{"num_hidden_layers": 10, "hidden_size": 64, "num_attention_heads": 2, "num_key_value_heads": 2, "head_dim": 32, "intermediate_size": 256, "vocab_size": 1024, "hidden_act": "tanh_gelu", "norm": "layernorm", "norm_place": "pre", "norm_eps": 1e-06, "positions": "learned", "qk_norm": false, "attn_scale": 0.177, "bias": "all", "tie_word_embeddings": true, "parallel_block": false, "init": "trunc", "init_std_qkv": 0.051, "init_std_o": 0.0114, "init_std_up": 0.051, "init_std_down": 0.0057, "optimizer": "soap_variant", "learning_rate": 0.00727, "beta1": 0.95, "beta2": 0.95, "weight_decay": 0.089, "lr_head": 0.0135, "max_grad_norm": 0.5, "warmup_steps": 200, "schedule": "wsd", "decay_fraction": 1.0, "decay_shape": "linear", "final_lr_fraction": 0.05, "batch_tokens": 32768, "max_seq_len": 1024, "doc_mask": true, "train_tokens": 100800000, "max_steps": 3077, "dataset": "wikipedia_en"}
Each number is 128 + 24 x the weight over its row's rms, rounded and kept within 0 to 255. Layers, rows and columns count from 0. Numbers have three digits each. The size before them is the row's rms in percent of the matrix's.

# layer 7 attention query, 64x64, rms 0.194, rows 0-63, columns 0-63
083:159123099128153151127128110120132128112152133143146126110118113106175117106142159107128082135152107094157094138164125183112143101154127092099114148132087148157151180121149113122129076099153127
088:096165135131114102085106138133090098137150170128188121143152153107151131117122138151138138091106105145129135116172117122105120125129126127122169148127119134076131107130111156109079142142183093
079:157107119108130147132098137115121142141162122124181123093120180106111114166175134099136119149094136077141137126085103146164115135136129126132134151113118107129155125086129094110177137092136091
082:117099162152100156122139116123164106118132123127136123123128091126123128086117165144135103133126141114085171088111145159130134126137147102083129165089129165107105131167075152152168160121140154
081:150173111114125160146123136131140088138141147162150135133187100107090148133099106133128138137133143121097115091052130152111151109077149128125137126169121136125148155129131131153146092141160109
079:112110125132118145119173164088074167089151134084106145147173146146099160105179126135126100138132120146094118133160116110116148110137144118173130159150131133111130108135145104163121126102145158
073:156136117088170130114106130158124097145107155136117160109112089153146160106092152131098112138130098099119158170144071109173155145095117143102122145127166170108135122122143138148118117125151149
077:175151125121141122122121123106110082126103112165108140163118182152100141146121100112127095144131170152151131100098073103073139139150146148135115132100129136144171137135102156138116128110112162
077:102163172110113100117120115108133150147165150182133144116134135133115109106102119128133112076148124147110114120159098154147109102089143123155115130090151131148146090103160171175132160150130154
091:157103093139140136150126122107113112144100118146184124121178137174123032134130105117141145119132104153133102116130111120154096167112118116154133141106087154126132150130144130156152112127123132
076:099120157084115121174136190122090075160142152146144159133116161135118161136117110155157123130120137118106151125158130123156130130142141099131129121099129109144111123110140104173164137089169094
089:176128127107109120141134151123070135067107129163115122141113102121153160138126142113077113063143135176138149128124133113172112118117121142122110122118099122117119100145112140135074134125131092
079:112116123151148134133139144113105085132183134127155131109133136147145122170079152136089116119115137104141110146166114117135153095128184141151111063161139137104123112130112105142114136182158149
082:107162125121114146098120138120085176154122135111102110099144185138112120114129164151173115154089158103128153124131150140121099136130138092112126101169096156104138167156159094130130126135109161
078:119149143163116101124088187138151086132096104129160149108144147090117142096163163125123135115126131122110114122151135168130123101141091111123122130131147171112137134146141132077095093118072110
083:129143116110107089128135103100126098150156106131092119146126154134128093133148118176213158125089138151092099142076126137155119086113107145128130162131154123132126154148156101137116133133135124
077:088147101146124120112150134148165128126108116177146095146110132122119141121112132174082124134156114142137114170132117092119082172147123084142182128145176151165152109124093123142113128129118127
075:140152110115101094176168121146133135182129141106154096137104152079087125126126121114112094125129138099155107160131123117104111148139140169149107142166101158102112095128114151146148147147177128
079:113156133148146143146160116144132124135134104096078137124120109114087138137105155135117129114101100135168147119129116184120114115131124127162085130075129137131167185123137090105085119121167094
072:117106105104149144100096167146135119132124174083138117177119119096129081174129096162141129116087122158134154105119130164148098113173119149110108141118134135139138122123126114132142100184117105
088:138108123157108149160143109146099126098120118158114122155138148136134141119104138155179153122066081151120139167142121139112127130130179107122154088158162142114132104129131176109169106102113112
083:104140137197152119134100078120136132120132129119163138127139120100109154098141137127132150141150111132094115133100097144087078138147130139106128087095128125151084129094104145163141118140183110
073:145133135181148099119129096204092109121144159132131126149169157133127151126120110157085101142125109175161110112112153169148130138120139130112116128195119139122124094123138111120125122149111141
090:110146113137156135151141141189119122105140152129160183131120148083093097144087136105125161147115146150099120145152090147132130118114156137140119113131125116142105139159139170162076126100101157
082:171112140085135107111150128167105112165159161102129113128102140122138159122146104137084153124166127113140135077135114099153148123107142079133169105140136102154135138153086151110151095152126144
079:141149160117119154113135109149118145093153117115156133119095124150167144105114115172140087118076140167144110123167128152121111128122170092068117170092145121133113166105144143132132117144124159
078:131147092100128142149091094145092149101162063157116086147120139095117121118149111156115127101157115143129109119113095125096135142169099184121131116099122147106122136137135092114156121101101129
075:122134149105120126124129127111122102109107134124086123131174133064160111084119108081098145179138077138159165159120110130118112110114170165154123140105137123108120136144127137103154143100107151
083:139090131116109139099147110145134125115122109145106098171108139149131159165106174089118135179108083125110103088089168151143169097138134133113115116113080125149151152104094136121140141115123130
069:125094111185138172115124137095138118132190129128125131128133134113110133137087117155129134092116103154106152162090136090149108127129121145146131115101126129173137102121118097139130106110162200
083:154080144099122123105076124129139121129128104145095145145125082124130161094135167136083123131107144118128117136126122146117095117124137103167135149147092138084113155068144105160165128141120087
076:116116110131177102167144139129119167112172114133152100114158099149180148090105114103139133137115150122129122080109118098101100122117126111158117139130135192144097111100128127126126134151077106
124:095122145126120150100142125156137124172136174087124166124104104078172129120131120106130111126116122101113176122118116136136088142081120143146112112174158169100134122107138149141125120169119171
099:098168108149114118117183115188130113148158124137135095135100116130099125115098111157094109124187157085123162122119133118130091147132104111130112115134096159119088125138102087143149135109122115
120:156102090132066096146140203119137133130132138123130123167140128130096127161145127139157128132091141109114150124126081118156156164134136106129130111171136135093141091137107168121138108096111119
123:084136118183140123112108083105124124122168094163107117119162167133116071120106107134165133127120102117142175122114099121130178130101115094136152120117138154125143124119122142155159124128139176
101:124097110138099120090132135137122133120167151164116128152132149154145127132156153135126102153115111134110185116123107115100151166084131094116147133114098140133104123159114092066072114120088116
121:136120121115105088142126098101141152085155110079119132150129084141105143158135179146068163128137104133102093135106118142133123107131145146146140099133147129100160133104195128145114114131112147
105:127140111115125163086116115121110111109135142111125120098091136135133139131126163196166122123106140153185131145092129126183136147120130126135117080125142112144141154163176098095165132135157135
113:121140159117109149157149138153053087135098122127121081103112102092113134112146115106129093097133136143131177117110101122133155113149135167113121112079119160141122108180132124112125127099135129
107:114117177102106130134121131105138096133143138121119146095135102124095086127115084130096114098149127182094119118129163135180130119152133069104133138142100120131139101135148084169099118143115107
130:136082134147147056095106132159138104143098125112153124076151078146163119137093127151105135129129128159141141157123152135144112150120165123163107115148105147107092105160149114156111124126144138
127:118119101104172168147126094118133124133134122115137165116152180158119143119133128113139116179133158180089160127163147137131151115132123181140120092123071142138092124134131116155110144136091128
131:131137094124142081192129175096135148122108140112166145119112161179119128108120124111144121082155130147143149138094120156151172145133155113103109132100143144153099133097128102134149085123111120
104:147129101086169139106116115128097128150152099180162118108158103117080168120151146126122167096128124128103113118135101138117158163109121130122125157151090145086114137117181140141114115104143098
136:127085112133167139099110134142155134169149112129143120120085174096133119131111133140150125097171094112133090133143085147130145123169103144135130150127144127155138095135136118144081089088094088
120:136111089113164138128178099149116141118133127134110143084096141104124110092128145135101143094123137150127131116114134123183110087108116104073165100130101152115117133122102179160134094140155107
116:114094152119146135103114144133131156142143122115140164157140158142133156124125138159141125109055100154136122130120132081169094121184148150110123138086152156110102146130071112097113120136110123
103:086114125099131145168087166148137113129142115127133107120083113120142169105075119195144123109103116134098183131161124135117146088136137108137139114100123146101180140132153125127111116128140122
110:105095118100173104141134145129098121109157144113081099131098129140134183116129119149106111148169139112143113147154125178128083150114104153162138135135136108157180095155132165114138133111131104
119:160132161114128161139127104158127165114128123123124125150169105085167105090163093153117156102173097113124133160123120072140168145147148161160145125116136117128148114089127127131168139108136115
121:106148101120130094152085101148112150157133126123121136110110106149135108094205127141147117148115172117133148146096149177114120132167116125122137151145102089127073153146136134141143104116166126
113:147121120125120150158128114137164113137112139149108143138168096128177098131100130110082130117092129127105148112114086163132143112124076129149129178128149126140122170168137094102145085102104157
121:118122131145130165099156130130129141128089189102109169102103112144074155102129104178127151149147097098121146149153137126144091140169139109138151102124123119166098127121121124131148093108097149
115:137120155147131170132112130137122084066133193145149108111126140145144130074126133101116134124130135151122158116122100135156091168165145116140111175149108108138172146135119130163106100116138118
113:091151194090123107102102157111140119162125155123157139116094130169166110143144156114149129097105125142126156093169118138125137154084141134128138124135109127130136111090171151134145119093138091
114:103148135116160143127163114170123131120131106176178160104146111131112128164144136155155136110092160121150116105136112097120112185130141115129141090120136083125147131097121136097083076130113122
121:134129117126160137135119097097154139137158116157185142112124109129127134157135121105094123129126126096145152149128161113123126104115118132136125128174089147196183145108128110080154077158113126
128:123109132132111133128133126165145102125115150143112107132182126133092118129109160109162107151105103109146131175095148170107138090117111123128165111137110149110115173083133128156127122096120056
099:076112139171152148111104162071151126112119122147118150169151122152152143124145122110080172125127111105115108115115164160134141120156119124120148100136106104131111062109136129127150106135163146
129:167119160144108116178158145141133097129152083173113129107121148095190155117114139155127139150102146118127098164154101130128103124105134117118127130145137093125097124093125086150155128096093141
107:130151130122116141085168072112098153107122172148132103134138144153108153074113152150090158110110118150128112164158107133135133130087150081133090137129129126118166108156098099129134148148135117
110:123137118089132149119115127120081130200155148162158100173129156151149091121125107106147123127091100097122112119106111154149070131122145131156164149115113123098145114134155123127164137147152124
115:161190124091127141142119134116125114114103137117167138133122122064112102107070112123125118121097121137188103130154143160102102131125144118163162135148104150145148156162123150131147120147102112
# layer 7 attention key, 64x64, rms 0.206, rows 0-63, columns 0-63
078:138127102108142133155122121117117135128120133155127112079135136090167104133159126105124066167165083122139101114163106183125141100145112125123113137133080147169161140132139119144153090121132098
079:089160138120122104098107109132092116130127162146178124126141153126156142151148155138134131110126093145149118127142113115116119151121125143137185174094107130080131118134122186114074138139175111
086:151129120099148116145084179115140145150162130128146146101133184104115107143151127095172130114119116081124127081130115126137148123150151123135136126128132094121150177115130065122170108122159114
090:133094140165113141119132100131124126105152162146131104135145097152157126106115167118145085139132121104118170135119101149151096093143127108062163138140140172102104118132073131114115121112123176
082:130187106113116161141098118124130081116107135152141148117142095148093123148075128120101125142124138140129122137056115163102150153093140136130133140159143126102140160136126114159166092100143105
079:123116121090075162119138154096105160082134121058118121121150137136109132106155117169090115137138152143088115135161112118114122131148115126164121143121112161114119105148116123171094123081133110
071:139136156113160129102121132170125076160111132119097123126118113138141143114126155147122116128087085118086153166126083111146147119072117121129108151147162135082156102113159116155114090133137157
079:167147109134118154099105127118104106117109091133104160165140164147100159141078079140159099118125147150115131063106088114095154123138145130131124118106138128176140151140097136136105139128115148
068:103190175111113090127106127142127138091158150157145164112128149156121093093103126105116141074134121164127148148120107145142105114098131129144108127102142138123148104105153158187107150139122130
077:148099104149136133137135106111096109142089128153143139166184136140103057159133084122140110127125115123116104134155143154185122154121151103143131124117142136089119135140178108138143091132150146
068:115118141074084111186131156178099080120095147144137138094136152167154154121126122155153144115106120154128165148152089120139102109137141103107131131120120110123109124106130095120133144108154089
083:145118139131112099134135142152103121113133137131121110176150115109119154153126163146097094067155165178148144100120138117180145089096116129098095132142153127134135123153107134138073100133154112
077:123136083140136119121104149133135080150152114086160085096103141159137096142115140142080140103127143135148113128146090091096164115110160128145116072124107137104124114139114109144093143168133154
082:086166120124121149115116095109111169149133136123124143085135146110120138115122128149159130157078167095121133101115142145128102120140106088133152085127064164114133160129157106136144150123148176
076:132168117138118128117104154106129110158125131166115124121152112139140131155145118151118140154156137126133156113130127162125120104177065098152083139106131163124090133113123171060110095113096119
081:125152113122126107162128130128111117116151089143105122150113127158139100112132141156207168110090100138083089130096163131137119138129089110171131130111141123127128140160153106144157175115096130
075:100143093158153113107127119146163141138104127190113119174119126097111149117119123158086161095140120151131142134166128111106101125158102092141194131113140113146144134119103139158131106160145155
082:134167097129099107173165146159131103167102119117150114146116134086076126121100136092120094107105135080133124145124105131097117084156146147143129140138134138124130116161124151169132159138176128
077:167134130188153147141137097146152153102119102117109096079133152130146163137158144145136108121077096110180166163123124174157101124103139139139118117080127119131148137118112140117106137126130113
077:125119086100144145110093139136134140120088200088142115156111120084141098161136109143116151100084122135108166105120141147147098140160146126127147114096140161142122107118138112144151117157088106
085:111157116142118104147112132119107154114145107109121126175162159104132138127108126157126171148080118117139145184144130128129159127134169085101133117156151177108144105117118164092145104081147108
082:110151118171146109131114092142143112113137109103125131128132167127086110129147132140159148118181099136076107107113084134077081133141135159103124107118151119114110159117110135162121074150148139
076:133177103133105099113111131201134127144160153103139112143133155118120131127094085149066151148147133148152113116112114157135164198130123131107115146175118148129132123146135106136122142140120129
083:099148128137161128127166147189122115122110104128148154095122165098116110195110135118100149172130158170104150140112109144139142109149127114150151127119153134128126113157147177139114139088099143
084:138123163076102141125165080149106090158163144090123122121086108162135160147139137129097132133137127122139135086126132108142161150135137085151154110118145110153134126140086154136174093157123129
083:156158144105117128131121110157105160077168139117169136103136127122182158123111122150161078124105116163122108147167122145130084130119163108091120131138151113126118157091123131105107127133103171
085:123129100101120172155100122140084166139119062163127093147101144088120161118136121135090149105158128149126131104114144127115143142144133159116149139087125163097101099149148102104150144096130142
074:117120161113099100117130105107150089126123096095050116134142130070140100083127096092089136185124111146140143140110128129141150104124164175123140143108125128120118123136113151108121137128132121
083:168090085111093139093142126146128138112138135162127118135140184140144137150098191109139139156115072118124125101113171137132157133141129148115109080154129109157121162103097108136126120134108129
069:124086097146128166166119129107150157150162133116077134113147125127121134147112128154146146097161063180119111156079119096140116140133141109135152110118154128132147100125113110147104117130141181
081:158099123097114119119080116128161114131157136155102161137117098144127173130136167117103120154106157107145124167149094137128102129129137117151146112128155178113093131075145108170135170132126092
077:088121114106139141153181124150145157168178125146125124143160109136131109124096120160131142140127174131141136101133098124098118106097147146125064172106137174118101137132114116148102106154139100
122:082142130114145122138139117144111147150141167092168139172110113065176103128115130141107101155120149094071159101140118116144133130149153119124142125156141146107142099122157146163149162140108131
103:105124140133107164156135128197114116157126139137160120107104095134121150134094112159125141152183136100126166147146123164118122148118109109126151097128111140138095085168070141117126131163117115
121:133117113159122120163125185150109116103105118117133073140121144146085133150151110120103135142067128092124144146147096114153166118158142090153152123140131182092138131141140138120101094106117141
123:055151117149129109155127094133140149133153107146108127096131151133120089116124085158093154123119108126157130067108135155150129134107126112126170122118082125120137128137121070131142121114155166
100:113134178133164158108099122142098165115127147136118101135157148167123119150133118120125117137167125066134125130171127142158145168105126113116155144142137168137109136122133104060111134096108160
116:165145082117128151115121146107140169117125107116099155128094083137143166123106135129106148144121112111083085137110140113160154128104072157182103112135122141100141095110167106135118121146139127
106:135116137141144164114165113128068149152139105105131117137095140143136112093142170137139139114106118119170141148122128153158141101092141120146143085144150098153126156138172142131095103108190161
112:140107156138129162178159132139058132142162093096114121123142127090103146132129147126134126121150144138151135117097122141108101099126163152105078164132113175166095107105122133120121102103144139
108:151167109102134152155108160089092079117093145161117122095138118161152102135127117145101133121168094176127128148099086156152116140131154118116094101103137121132146132106165131155106124133096144
127:136087150137170080146127107162156103158113151127114119155107112128144097104119171161116108097133101167137097146108112127154113132096145111118078089157110149106125104154154107137114125166113118
122:117107126107167161115148135153133141078128115108121180109154183130114097130141160105138103144114168168119122111116138184111144165132108143099106130133144124122115108126125083141115180134097134
127:146105138144132108164175151100139106122127131094130148055146142171127108102154111134153117103111130097125159137137141126155171094128144098136090135122096094143144109128128119082149093143102112
102:136135110165115142174138103149078107130122156155154152117125133117089128130133169106153159106134141168099091151153125082141139170091119146166161173118116140081119119141125103143121125120119118
128:140111122109190104111151113121147094142123141125120105110119167092147131133157142103140186112153119132142106081154095140156105125154102112175153146101159135175112104124151112107107108123147114
118:112140096122147106117139110168104129122165143120171173096130089131115102099159165117093138143141125127114146160148120153164106099129136134101124130084122137105176113084075133148113114098141133
114:143097117100137132105098124142122189139116127086128153122143137137163122155140112148173147105086121130126128133183122115110084136184144100094134119096140139097109130111138117109068133151139132
116:107128149144135131138139126120104166126091114120139147134094122139146151155091137125158173123092121138168195153142090140121108112140104085127114106125106152119143123101158070140155173104129116
116:120089151072096084109121145162087124110142139127099152139108142124151153122129181109093137137154104125151152127135112126147148127160063122137127137151157142161131146137104129152175121157135108
118:110158137164143168188124124117155134100138099112115124157134103079154081099113133151146145113139101147112134138106095118106138158154121149155133149154133132108123126093094123133116095131193107
119:142146143140157114157090115128127107136162148105133147118084127167109129102192122126138178106122162119120133149092111165086130134123115149120142136115110122087089168159129167132174132129120126
120:105088135126119164140125101099139112115120125172101139124108066091157133149124136135105130117119131150104126131147150153147142158147112094099132167113106159122135125173139150082148132060104138
126:137108141116148160118137112126135089139075138078136162128130141130102139109154126188102119166112092112093162164125096132126126192121110119114156109138157116157123129107111127146144087132150135
119:134132158145153148102071151116082074116119134148142152124163140098083168087138121133118115124155112169118150139109109137148118118159155093132114191149107110154121121143160117133128116135121130
121:098162165119140105102136130131093124121116175129118099115131138154181145129127138128148114120110139146127121130126156090132150155097173137129146150155139108131131093069161123153152089114088075
125:129133143178177134109125138169097115134113128144138163126091139139120138182114094101113135094111142136145103118117126088123122170111116082112134117147163063114133126110109151119101090142144108
119:104144133104147149140133097093111141143121125126151156111144132131141106131105113093125110169190157101127095151091146127138146126142093117110153110149105118116179152139143097077122091152157084
128:088125130108155108134112129149145114143077158169098149124162139131075124112086119134193158139115127075124128158117136158133138119122109168138127140137097146147154136098151164138115151112150126
104:133100127155122109104120125074115103157120113154067134140143101153176133099179107122109125151125094101133105140100130123095133159162125129112184113150105152102124103099132099138138146147115140
133:094130144108128105149132149142149085142190087143113119125130092095160155099111100129142177146109155143108092174166115122135124130116136118108123084148182100130121128126130121101140134124103107
106:147151176117070127103159125135083135117163134136132099110157148138103138083103135173082137134124074141103115156161157137136131154108115118121116130124124120128158108162122123113092161127158153
105:109109121102124142104120139132068126184166180136145111147150141126150082113124079126132124117091101134130061119153117145122115140143143111145117156106093146116106141131134131140172135132149098
117:101138154120112123157133127116151164132078126140168145102122141072098131086121094088093077113100105165155121163124120146128139119131133110150137125104146137142152156124142181120124136127137084
# layer 7 attention value, 64x64, rms 0.129, rows 0-42, columns 0-63
104:164152165119149126158115101144102146154128143112123076116129095122138126091100126103080161149121137090131127127127118170153169134183166124133111113096128114115104115092149151144088134124133096
097:140154137180167092121157130104129119147137183153145158173117164107121134119156111132108113135119113115151133104098105145120106090121112108127127117097097158115091151114128120165097115078120089
104:124135114093159150136123150098127150166113130134137088140134154092100116137150135120134140133174105098151133148140119086162112129144122115129081119155185129071087157164160103130131162116141121
100:137123128177145142138118153116090112108120126096088131096132090103141108132138129123139150162107093163148119144172143129099117117120099173112118158102070100094136128097096100138090145114149141
105:153172141143145123142171133088138082131131113117133096113121147127130113132115162140120135156110150110085123073112132117119084137145154087122168185143089135153109117155129144141107156150159120
094:100133138128116159131119114103174155094121144107138165091160125145135074116114171095112123116136144120156101138126127175121139121146130104149089156124149142154070153095123119123095157145149097
097:135101090160091183150142126142146115153175121087147099141165166120121122162116134116105102112112123101147101133126161081130127118145117125117159123131095153149126085121148097166153126140126093
098:145164144104139133134119099086168092139137118161135120118127136113116122131112160136113134104108082098113113159124161155142113176165151110079103122094126127093145111155084157134091105116094131
102:142121147167115115169095153128158120088156130089141114125128129137166138124123109164133119139118103093123079107103109089109098145145144115190123117137134151122107130174078106113153145165135124
099:136130105139129110129148075186156113147142124131119128105121133171151122110146115073153160162102126137082132152162178134114128144168145125167118134127163178123156106142136110112101125122131134
090:113093103119100120136094094107155120111079104141137103150111150109168118113117166136096160135091161126109135103197133132155128146158132130079122092123133110160150140133138141131148128147152095
105:097133118125127113166081133133106119123140075166116163189115104137092148142133146111144108168146094141165110120150148104152105120119155117134126144082165110143111118121144132125114094089115156
098:117180117120149141107097138174132105127108160097137118134165115122122127168133143118118140157159140125137093126112112128110143110095143139109125105112142078113109124164190112120192099160105122
093:112152142103111119136122144125117159160097147125124140097134119084129114109108147107144160105101122149174102157107172134117202110142105160120118112169120165133105121120081154155131108153117108
113:113121128135148129131099128165130132128109096099104088109142153132111110142090077134146180111129136096132095098111125141181132122124109145137112168133193168123106129118123146133144092161114162
108:129164120179125117138111136112099113122131175123128140111160167103139150139064085122069107145115144153093138155141156114106149123153109162136139116115115063134105139127120097127138114123131120
103:157113142108126101121117139106133120134060086127110123137096176105137143144176115175110092131126158153137114137150130137155128136115159169142156098122116156084146149152110095168117112153131128
097:085170127149143103130120106083091138149134096140094136142158116137104134161114191098146088127114095099134141103162097153155147118135115121178136081114135128120137144136098127136131121165132140
113:155139103147115115111123134115126161093189150119122144124147084128142152142112090097187151130157107110137176123159134115128173128118135137113120103130130129102106124129153153139119126153078071
110:118110147103081137097133130168145085098145111121103115101127149118146123107138130142116123170115153126148122128096112099190095141161115133152119137110109147064136152120105106096144148132139076
103:098104094123114140152098119119127096146132128139169131148121141104085092103141140138128144155151160135111143111092149152122135177138151111179061148116158107111157115087116130089134127126115152
096:114136090131107149132131104151143144137079118144081149124117134117153156106120148125150085122166088113127139115129133170121121134133170140149135104190147123108088113129155115074112085144112098
090:151167110102176138112115169126087136145127150113111110131127117149175122093122130147130161148134126149153097131184147132097144140115096123137112139139137147150134076124090144082159135100086146
095:154188122126120137116130085113118095138094148130155139133160156101159152115102098139147145120174159132105151138157090100148173090113121122118117125133106140136123090142162077097122118145112143
099:133106113109140145114128133113171121099166093159076121166122135133120111128151100133143083093126136134143121147117125171166088169086111106112069148144132119136103119103133160127106137141165128
091:110104098149125111151153128081141126171144115163159086102164122137087152148149112156109111108124136161123114099158110130144114139157137122118136120160184124139127126113162137106155155186118155
116:095140111111107140141144152146151099099139189119145116097178109117141144114144136129141094096159114101138161126116174108109157125142115088116179138088173123127112169128150120142117160135122119
094:176129104146137129157151120129132082186131126115160159150156122159141157086144091143130116161102101119135128131114148134102128105118131129088139146123174120127091149154113115112107166119113071
100:165118151156126149112134132139087115134114129129106148090187125069111149129112107163138117125142116072128110146136162131126139143101113120132106110098115125154070111133147128162178152160118111
103:087123134141157158148118138141127133084105137158119121146077121123125108111135146133128115129170113108080062124125126112190132117117146150109118156099117133110159169164113147150139126158091111
092:103127184153117144087120162110140130159154066110169124109092115157095126121136126121112131139136131147095143145137119100090147110101152128081146133111156140152122141177173152132127126105110122
111:170112177146148122084151137096115126101176163150133134105104102132096130120129119130136132142116133155143151117116139159080183096132152121146178137112186144113111097132102118115144137124117119
091:180123139105163127125147108093138106089136147114153115122081128134134077113121126136126116101125148107093140114116125130132112095135130142112156111116168171112159124127127129105160186149199124
094:091143125147116128126148109152141131088097191188122105114123181111141122137132154128084113120158130121124143129157121143092161083112129142120140127099125141157090134094130119162093095133140103
092:126159138124138128169124157134120173142102157089113114095151113107141172124102153155104112121117130131118110101125115149098147097178093132092106138158147106151171091127108139144179122116101103
099:153182078164134117096087172144143125176110147121128135115126129148133100144113157141140122133163126149114126131132122174083100161112179086144155103131107139154146140127120134100146124141105115
108:168089073123117131155130126151107113125150119083130113145130129142127115109164088112098130098089137141139127169139135143135154161103103165109137118151085107171110089122144094113128123154157094
101:141151165121136178142162150109160127152167129167101109133092140139118146123110124115165106106117072113155113127141117161105152135132150100094135145163149130140125095097072125114123138104165115
099:126164123171101094109164084120125142124178134125169122114129094135146096124143123144098148122141133095111104159173154130125113117123135138160086157131123123173089128117133134116160175133159096
091:138145129103134109118110149120074146143095171111138105133153142134119138154130080160117129149111120125135179112127170134086094156106121174107128140137119097128129149160164129085095146140143084
094:170147084107123079119111146154132139127104124155106177143122103123146123121138108131139152171150089122140153102171073141124111120130152178122110111120159104106132089151131137124144081115142134
110:138130074134116133140159101142093158182148090135091151131100119115141139120134083085130138180163118122125133155141130113120124180136143098100119131124119155126146124080150113142105123161095113
098:109078112071100118107139077144157126123149124134132170149099111129135152079165151137119122087132116167131095143112125112129152114126151094096114138105123100135153097123168117157149099115142137
# layer 7 attention output (transposed), 64x64, rms 0.115, rows 0-42, columns 0-63
107:128134092115115112119164118108170109128110105151109191170102124108112112155121128148150091100169136133149109125126116099105099121099054116147145110137121105141154085167127135123126123113121105
107:102134157049098139136146157137111120105130094084092155130123116142141099143105140128178149130170147141113134148171134135107138148150143181123132140155145095138146134116133132149144167146107113
109:147125123138096086109163094123146116127166130140128161119101116157173114153161119175144134148115120128098122114119136145087144092109123162139149137107140114175109121070088160105159109131115141
116:132109106111121109112129128145141126152137129128153111119136170137127150156149092097104076133132166098109132127102136119152103160165124101167141116182152165137092095167134151116172137150106089
103:122092105084150133098107111171115150111127112127131166125118144131111168158162100130119101114142131135174126184163120113137149131131116130167097088115139114092141186124116129127142104150086137
105:140143140129133133135170116127106074173136131140129115160129107145159184125147075174156149151102095144130128133127116125157119095100139127123177111134105104121149118153133166174126138129086137
099:133151179130163058092141135123120113088095134155114131109145133156116170065124127122146140121167109133133148126143123144140095163087168142141123142141153133149138143130096155122121157117108146
100:115111121123134165124115173134109200104147130082114113108115140157149150125113097118135113140145140151123155116118091093106117094106114118169177160120128134169140128109109111098143171145162124
112:094082116111131135100156074121125111121107133169128125077103138158135140151105145105122106148116150160150142134111151151197147120124132140079123136125146095150187134106132120143133134105121147
100:085138163125149189128112151069096126137138130129149130137148115129136108131115147189096128125160121151166146118091080133139137151093129160134140154142111127149118154167115138160164119146132130
099:151144120148129158119130163139108168129118095143097135093142128139137145135151131134154130143141094150143063136067163133133164104136131087160126161112090166089142114147110137105118111105117157
112:164094125131130106114130129119154120147114153096121115104148180134147082117128105159132154150125136132059136121132120169096154154137105141096137111167076130100126177135129122114142136169146109
095:140078126131105109158164085119124123115143109165111156128122153116100113107155155148138134113125119127106160104153119111152151125138116110147128121156101128132119129081075170168075138095168104
094:135160147153169145118140093115108095117157134089162150147125129179089164126144116139138121155164121113111118084115109122144087103142130106130137114117159129115142106114190135135111181115151152
112:134133147111103124114119115077116128118151167151133175140108115120139142069136150142126065134113109149132156154108132131090147126140143101112105107146097088140158112153134113076138141099171107
112:163062106086139099095151110144127098133134129107116120107135113140124118102171171110150119103135132137181120077098112141134115102105163106104096145135134156146117087133151136140104120136103147
113:109112106138142124116132111176137138139174137130122137099167124133131088148121114052178161130129117114113133142114148146123149119157105092097112154095123119163116133117150159089158140079118134
100:162107131104095135124088128142133142134118145114176113125116144154141113107145087132126175181109137173113067143128148095094136117121128115099140139119116124138093171113181112110125125108107099
117:086139136110136104144144114172130104193116113122130120120111126158110116087119124148090133092148138149117080147097101111107066115138148140152149111127110142155130086104131109140109119121177146
114:106102124128157145137134075123103162153068136134144146155114090111116145167112142120145121114111068117116120139142168169103136141131113147112162151140132118152134100148133171111117101081104141
108:146124180154129100122086119132121169110141111117090134129119123139185137094120127163126129107103133104155112130142118104149164099101085122083160096129100126135098161156139113123117096154156101
093:181114132108167110126128156098076105148135132124167141123113105159079101151134103125119154155119143146123112163147104125129122117120081097085114155066115141136131152147104143140130130119157103
101:120129163143108133151125137103165076129106137108153118105136149120078139183170121108144065115118136119119115129066095118136101112125166135107139116145142164123142165139130126156145140121159113
105:098109143127170127137128160143149158162179126138105130159142141133101129112154141114152115143113124168156112128104124163102143129136184128152132125121165119144131167146097151199156116138166133
106:126122143151144065105136137143076157178121148108169121099130122107141182122110161131110153126140100084108139131128136102113162104161140126128166117112127121156174121121132114106140092143102108
097:125146139124115106136092120166143148090118126092127169181105143108179117074129171135109141159116135108134142158117146152127162107094137114145122149102079129103141132126109130153133077110151126
114:129097132118118118158132140122124155113118099128116153138109114131092106138101127121115146170120133142115101144118084132133084103135132165174060097141096132105078070137124126142115143100085143
104:097139138097132105092157127116102137130129140150102117138116153098133102178095124116129126132151181140126134137151092158131157126121135158159137131144093161127142117128170129182170128147173177
106:144147114120120090163153111126162122139147130162160116155104107175134096108154135075120135146182135155169159087125097116122159105148134154128136125165168145117164117127106160154133119119132136
118:157134087116098123104122123143145144157142118084113110101123156117099132151106081147139154109098096127186182134136117144088140138141104103138135135105140127141111095103127083096121164128167128
098:146139071122147153150112103130086111139120174131095141107165174089119138131114116121147163126130128125115110107092130119157123138143115167184118142120115103125137142080096087146145136143141171
100:116149087106105163211131143138113138148154142113137124156171153141156125123093108127144104119153130127136112158146128108158079155094119150136095104151089123145113113133161138162115121154146123
086:135115150116120087124132157154109100127106137161133162111119169161080102124095134129113163160145150153122117118127064096094113148163122123105141165165123090142124130108143129149101154104093122
099:154103113103111103124153148112115160144150131120168142104128091164145190157118140114122136124124172136107098124127132103152103142150165152123162124107173126134144148157171116142177128135153169
088:118116114138140102082111122142140151124161107165119113156156128157145094134124145104126180129095164104124159171125168125144140159129145140146179134089075096128101137137123115109093121149143153
090:161124088134117123161112105131124135114136099145130140130138137119155127066121146142124149119128134127183132132171156150117106093145136152084149127109170125141133143114170176117113097078088162
095:125117137125099135105100079150120138126160148140156122124116151058117109177137117148168097150077103131115121140127138126190103156131137119162088127159147102111123152101113117141123128106120146
088:132099136122135102087120090102110156132101086085091124091106088109094096082121125133108113153113122146089116140149149152138115128124163123140092105145083117118096116136123137118100121093162109
098:118093113109123150134107155146107098095136122103108160145154148146099143122167118077129108122075130108141111104126135122146137150189157108094128098162131126125122099093145088147117113092092141
086:084133149124148094167101122167128121144150118100109124103142158114139129121146108126109120110138116140138122185094097126161181122128117158162133122104155116172156111078119122151123091116104170
085:121120110140108119132103129113078143114126101145127157094172127151116102091115115086170122089119111128144133084123158126143125156109112098177125130161131119085150139145105159137137127149069161
098:145105154126109137167114082135111153131097129146130130151090104143113171121156133157149108141086140158141120100119144140133185091096137091176161162154150137135117113147138126102146154101111104
090:130115171148100131101112111130167150135094139147131126128141115105096144123146119112156106156144134073119109131134153156109158165156128096086119168138152158077112145120074112095140109134108105